From a checkpoint of a small transformer trained on Wikipedia: width 96, untied embeddings.
Each number is 500 + 40 x the weight over its row's rms, rounded and kept within 0 to 999. Layers, rows and columns count from 0. Numbers have three digits each. The size before them is the row's rms in percent of the matrix's.

# layer 9 attention query, 96x96, rms 0.136, rows 8-24,39-55,71-87, columns 0-95
113:538475523497476492531447512478499424542501523474519497467529440499522503566494430550473484521504524490545460459503446545473472547516548504531477466613490396568512485524524501570479526489483521586481516457563560454491499455451481563441443510534506493462420430559513485465563515540515498489
109:501522423556599520500578515469490453544461481525435577500526554473481529548573481527539464455536449476539493538502528438513513442545516470490479517529555523543586499481545483548466483499440454552512488456465435440473518503557451507495506435462419487529539500444534455455511507520492506478
104:531539519544538477481491487512556461517493488447524498519509573438473443432517542513487515528506502500504455466532523555604551451547462489472588517592467510469508526495536468469509440521500449539512531442513436447456427495502544440476556485500570522564583455461520516464459511522534529552
108:546519635526525530509464497556520523568554489493483562582438502454510513566504524455468515588506541482525505434531522532483536493502464587495476480485484576517478436489528456453466474476565462485488465487501544521510465517442536530509488498450520503486483455466459541484498415592513481535
101:512500435463552464558501392538494511465494484513516623467525429460505459485450507434482511514480477528519497479495509551540547507468502439497492493522467428494482563522554491472507501465512485486512473514535515546532439487575518443541505579495487605559549493457496559535531541551570475488
100:461510531499363531476547567463518437500442490545475448530535476516474540472510512468431509502490480488533544477553529409476455517515474433426464494500513487478550499522515522561550446546470449500419495498476490589492438470550475432458526498517513474558472487468496467462560471531519520460
097:526463528528482534448508534601465514487477465494403470538475523501565480477484423480489558491516471549498457517528507499405514509422444418537549528458473510493538434545501559468536492510493473535572497538501482523486433527481534503558533471484519552496403470529536540496501599490473501486
112:509447494559470495538483499476465519468489550515480490511529542534477423494489596514410524474539459496551501481489527461450431495526520432517534550531506484511502473477510505533516420503540540438466539419475488501516477495483448572437390449497519500466527529509503558459375495549483472471
131:496560548486488547488514448567511472510482552483496503544528504442475487529495504511592513514510493496434488533609437488441454542574481475494517467491422546577445469467496511507553485527500517536538449460470480554483548431520556460509563500585443533474588470494451463487489516538527522523
022:429543543494476511521446546497482447470466499499548430476541546567493468455555472458472545525497518515495517513563498543490459471492503544516411503541554473480507424473571523476468578489510509539553456493541447489546612478522460529516440535518470547533430488506452557480491545454540486563
040:525503484516492452464549499457475542477498587575552456485514515502484503495561423511494497535501508532512524482540497478411489471503481589493524507503468535448480442562541564556488478494530447509485468523546556513487582501494526488573437499543544561513473464504525475629550558511556470545
038:503509483496550469428509556499561438456553566539484483449564508509488526494517549475524566511443514464500518446549488485434484484446494559478476441560407481491528460460527489544540483452530448527565487456521475504501578500465549467512475476532518510472533447555555498570559575568522481473
038:562532473512445506585487458524450533464460491533500494513482518477528486356495507462517453433442461538445501440512510501520486498530458529609456509508525533513479464518558520503505483566473447456444522468472544574506472500504508420550495494575530501433563444495539454536516513506483496508
061:540501476473460545540512441509412502448392519511452510482457508495562477394457490533542433469449455506467477516524533552445461497535454511474500507484476541548478570523480502497506520578516500497458479477525538571530509548513537501564506430569460528425522490484561572507477452474482473514
100:494470490516467503441479454517475418532472520467440535531490491499499499594500414530540478509562477500457512533569516544443450485498512487421499452469402514439498536491447463527465514446558565547518387519515410472510508487463519510507489492515477518557545497496521563441496474558497537505
101:489459537464437516595449455549486467471496453502524504576523543558555515524492511508484480503476535534521555467544476510456474499514532516554519443473526480591530530505503562433489521522415430567458463487531574455500541407504508456571454457516470479451534537511526472498516541458533465542
111:551518463512431392505486604559489524517584365451574514524550522492482484495548473521456430501484536426468481428511472465539462511466525523454510499457515486440539471536508543466524522465511520427497473485480500565519459521536497474500505477500443478471547463493532554482462495507503511515
100:596493541435490501472506498442565491494510397523500470507482475557472574464447511517476533501482488609463547438549465431512530508547565455481468513472496542501517505459454447558500546545442485528534534494492486459441463441547514515507536446482569482469480516469471508536517540534562536549
100:519478519467513492525474520472516424565524498474542494457524421547504539555477460540469483480504541482537444478519445556493469540514532492531486466605510391549518491549546502554482532476484516582478501441559553418488479450460477528446454511507507497479420438570507487450543526539543495501
100:534501409550608535494533505467477440517501499543438588500506525466524501552575472549553476473524437486513491501516524436542504434537517508500472507517548520554599501467531479548462487475450429540506497465469453459483508494544447503500496453444406470525540471448532429487515500533486479497
101:528535545529525484491472486489524463517485456474527511489509562469468455434547521520455535524483529501509441455517535545620556470498471477467581505600431504469514500473558460443477406511518471520502528466500470428444449499503537446462529480485573494574566430496528528477463505507525495555
106:566536639505531530518443522539510505549554487459474575565426488450533487564479537449479519558454531502486502433511538526474536476478450581474473479481498571521483440495493480468460498508548483452468440480499543510504485500451538546493493492455516508493500461465472527482514420607491487531
093:541482436469566463560532404533467487475495475512523610468490413478476446491471490449493524513504478510513532456486493531505511507501501443483530499522483445520486543519520502476494492475533487490475497491543495548525425494568524475530502608502476599577554481447483548548540540569581459529
102:474528513516392514423550567464503397494451502535482445522511476512486521482525541447444516493482489476538529455562517416464434515511481400407494471490493468511512496541512506544569439548500478505443475459488487543485441481538494454467542534504517456548474484483506468450562435502532497478
093:531447520524470545452523507598469488502459477494407484529481517511552481470485419499511557492528460541517454500536497490401490500437437437542536530465464524479508422547465574480557493515502467533551484522500485518488437512477542514554553480492519539498401454537532527494486612479512500505
101:531424512556459501536504512476481490473514546538478449516536524513458426487458577518405512497569463482547495472490527460442448498540529470495498555540495486516482485460493511551529424482537533433480526442464468490520486496470451587439390443480509512493538521488497533497386528559485479474
135:597437450466528495538471504467492455473533542462519496525509439451485462515571475501444493435534430569507488446514468517521465463461530431465455421512473509531455463486526475463461518536459474506563534580508495492471511535442511473460526444550548547589470553503469498498531549426468530520
044:493512421526474535529511476556487492564561504519464514433493442502495509542459491480438508490499484491523495519474485503512551542541422560502485565480547564398494611502435494474481457479575540518523521461521544469462513541483503463537419535446524449521512439531542419480499485509564455475
080:545560568502477545495527469526496491533496542473519494453509458473583497551499470513596483487560500514469551493581461507441426535577502453491549485487438542573526478501560527519517523577474501524502439444494480525468545454548516539508549490583518535468495476458410532460544471544488478517
061:543556534534527466513552479429511496592553445462585466436507491527552443447543523495497439504515594491485482468471470490433469485489559479533514458543438455545454453518537540552470424522491495494455437510491483489529541516517452554535513470535546455496471537491507551438570504509502477451
074:453505536478485456546458520469504572459530405486513556522556514503583538506479588457484545520488439504462500556430526487608548521517520490505504562476572457519573492512450463453449520493497486465490517515478523519476497518533494487447511521473403505494451584472520463446456448525493531473
081:478500515495434509568506468503448556497422437478543521469511538505558510403496453495524459471489492522504502501494519539477495494542520512495505500504510483564478531544492513464449472592511475462455464519525454573524531505538452496533507427542478527436476628422561606501464438488489497500
100:480479503514457503397467456502499430512497532473478512567519487472487526580519409490540486492538468489492514506581501561431475493495547480437521424494427520455477498472498504526474526403511557584522445527547405495538508456472510498515502517486493499566558513508505580431502494521500553480
102:533446531504428505556448482519457423444490524491486487544500516567541467511548476554493494540507530519517560412551474490429439481490533520545543430500472480575482486503471552447517519535465433550437483489504554473472533433510516482566451504534489469449535478514535472537533532454533441587
078:649460538455443489530525493462498558477565484509497525528439456525493555498501489557502506438496496574425553465532498530504529516536537505484453490476539511535522509519392523530468557566502485449532542442465501489427499553558476522520478465543532482448500481448514559568517504507504496533
075:455544519496502531444539483511487429554526476473546482460525450557471526565526442441546487533513530508543448417515464546500459492535526592512506504587451473533458474538558519579504507443466512488459522483504526449491436475488450445501498513467503486505466392590514491444559484506489532490
075:545514450532556539431537496516454515505507498526475618444510512454479514540494524477541424492537481500529483572482445454531523537514517521477434502545543506575553440496513540576511502426473402508536503529472488412534447522515479561510500420443431496526503476510478494477496513559476520490
080:480515497514488456514497540470568463529485503446538485501508558559487513428555503505503475514418569515522444466510522555559510544455483463469556512549379507444481481511571477488478373553485503498495558473502497450474487536492528441512524453487575444593542474458489521514489480474491512508
077:535489595441560475531478541524507472521551496461470548508437485435525504621442554467522551513510528474497515459480528493479529513482459478476509474519554536535502472505471527533428525513540471438493450477489523530522463480546525538493478458416489519504521390477509584550554498584443500493
082:583486380485573527538519445523447505492453523486519609515437420482489478524439505468432524458507430476456535487504479511491499488562488438513547513534553478518463476486519487426527519486491481464504479522523519553509444515524509526470457485458508571532559493472446562505532492564555446508
074:431538543462491504448564566442503434523466522526476494457535509508494522471483523475440540530450499463542481486560490444553444527438501430489483416515467443451492462478523490555573456520524489545533454442433492526533429535470494456523558477472523490556473487511516513476524415469540522416
065:511453419524483532429550494592447474461472491563470481548501544488500480536492478502508526554554498573490436526477454493429477517496419498550484485545514503455455436516446587576577527485499434442537503519562476512501483530494537501494509467493494523499405419521516503498505557523485536478
081:567450492519484473497509546510512430463513573593458524556480486451495431471444563495445547523557509465523515426463520470487451520574573444496442529493534508539498493489427511528489473513537537445539519451498471446484447532529459547516409451461491468501502537464504540538428548528496483499
217:502416456474537519473538516499468502431499522522484543515440488481463492512549475509506509553444466517507433528573509532466426529469506399444492461503510494487498490560499498512525493520491484526494535570503517535477555587452473434485517440540482469516435384493493458479525439408520573459
102:476493462444477421485477542505476535517430508502496529511511424589466513535511589494514506548453497500469462503532517539557472476483560474481437474471584461513489496519485457503477515464449503488509530511466435523454404533456556453488463550529469488592398543539534476446467529532502534457
167:564462574493506490535486467524481485567549458475503510509488459498512493484465406451523449503548451504509424500561516518511459498505508391413469455495521511513533519529554551493533492510473414524469456521490510552465503511478537517494565432530534463490479513481494435445536419428456587489
116:546543525517476494509484506463471506504604462485507547485484514519507456512449438448526516461483538444472461498563454497502503506458521392493544435572474466518434431453567484485532411508462400507466473494493520414534486549455498518484535464495531498527468520497464455449506494483506584443
127:495505463495472450526516494428448603436481414528477553514485446525556498524538563462468497561434491517496509508433545521537566512492556515531490489490534476507517530504508474488419496544512476461406524539503536512495445554503478448464528505530406492492467556431547499466553475540495483427
152:497468500476490559495518494498463470559462501509549506521473537443487497424452385507497441485445504532541489522529512533435484465516497404424481478487512504516467500524510518493481494568487451501525500532485478563520552535488492560530514399510524570443464491494556582532503444372509512505
078:443449517500428519408537509485423479481540491540531554542510507437482492644493540469550497514472461502515478470501476554455465520480485552467505463519448490518437501478526551543495540425463491497511477568577506473482437468518495410516547498440509472526506554532501541464527467447499520463
069:473458561470438496522495540476459494480520533476555500552491543523463519549453516499506554536504506532511480480528474492436511470436447517517511449488499500543499533453417578509504526499512450525546385511472477478514590486493470487527502396514484475390544581525528528542518578499496477569
# layer 9 attention key, 32x96, rms 0.153, rows 7-23, columns 0-95
112:512466537443486484461516483493477458604581373581546498500503482511476470512531508513514511459556465559505540486503444544538554473567522501488544526503560522505572441570480430513524481570483430514534477517506505540415505475556514518516483497544540504429493446508480514510504490529450526465
126:492506457430563533472546494514492556519530566482467527546594435559507486501512482523526422492576561508548496485500458486501507419531559540447468456610497487569473507546528530457517487466473516453442499500479517452490469519504458442443470515466542521576503480541508513445565543530503537502
125:507543441511583481467476437426433453491579557475502532453481469473518465486598508503563518495549514592474522551493485433538549521545497562487433502411517539536552473487481492502500453449450520587468478511452522493523493507458518527538494505483493448487496509480496516545483457505482418450
125:515458473494554477520398525434549493549560458547474494499455463469524535491518557514516484462527602477509440490481598446523519518528480496538521486509464507422488493538494504482494479550499527601482526540492555493486524475542588446496486449459529481556585475508507586483466480495474448542
120:593439553539508482519461508519572523595507471533522495572443513484545542512399547475513478440421512513497492458512572511471550533498494511557509440524498515490520447472550520481521594482493553462444487505483518514481575500559485531494507506432462477499519446460562482487538481559513444488
125:541523479497538556546457463513481600528454491548443461461446501448543543527446521462557542513517470419435524505504489515531499496509484473378462499501571421510498533556489553436450427510450481504508535480527448563486446486541525465446487480453492557501540468517463519511495526541542481487
119:490502519537483440471587542490511412510447435471505504524552524424554462512507536482444548454478517490554511533474492479567495390496546510455509459473468460541483502517486418552580411550518473502529505475482526518486478455515525446500519474507473456499429481454492453557499485536426523447
128:469448467556477472553438524532486445560519474569477507519476511537567513536482471504570528504513468508509508491509510528486390522534454512519540537552529516441559513507500542582555492498461495500521507502529404512517491484452499558468507462524446555530381530437453551507543573446510484511
124:576451531500525552523601545496529467481558506442471535542525455507488465525435485462425550474495555528542500533438491477511472513508581520526487553528494547500415490483461517538568452498513570536423531468515503479596526440484507504562459439538448495513509506492498567476466538514487493458
045:490529538442532508555466533490524510522484513460552520519566457521543508439440473544442564509479489499535515514506507474539480450489476581520499631468531487472513544501558463591504502543542559483470523527523518538561517494440483476514545500519424507436526440484496434461507489567469429431
038:535487548470525519470530448501501457516550435491484560517458467465520436605488503518542450488558475450452520506508457464511517523512499492535562470509417476496525499546402537475515563536467409534414508453495522580425508497545511443480585512503474499470480490444456523450495501471535523488
035:474477515537524499509429528470478453527542447444515476524490496491430493468448528533448469504516499504565438459441544521479437502464480475481506477520469437497488466482579533576506543496506450540555527541542499485571467476542479434510551483485522506488480636447564537493517433407490528470
036:465489532556533541571513509485474503506450513451509499491476560461508532549494490556524454530453441507499477472522501499468439541501472509498595511493511520501507459569428502519490530546561474479483488526584492609509476449601513489520484507472440568413503513398474546493495508472545489575
044:417538462477489498516430465497507517494500529477472464524583465490583493491498590460535526553435559471476536524506462447483575480495499494582494511514571526468518513525441501513500479410568522486536530424484444509556532498484529488528386536511473498445541453532544459517463510493490544518
046:510493527538506529492597553495477452485586482517453604495493510580453527532522476531463490548493585525501441512509485540524409550525488408435514476477454515499485487496511436524498508536429543506512532509492493488521461505454478503497478502520535523541466535523493497513551497442628423507
114:527503526602512602488503463457503459429518549486507492481478516501409552520543533528493472539505520490451477454565534541506480559479554463474509464492417493498471499557486456489475543485372551461479445547526465507530432485513496441510518462457459473474433514494543519551498505536551452483
117:447431550422471468541473534551499460522474529482525529616537486553520497487590512467511484531589538519461527526493473494499560475512514464530473443506468565556494507458427559504504502475456446454476473455522443534455537523538474454452455485520491574445497530557503509540529515428479535493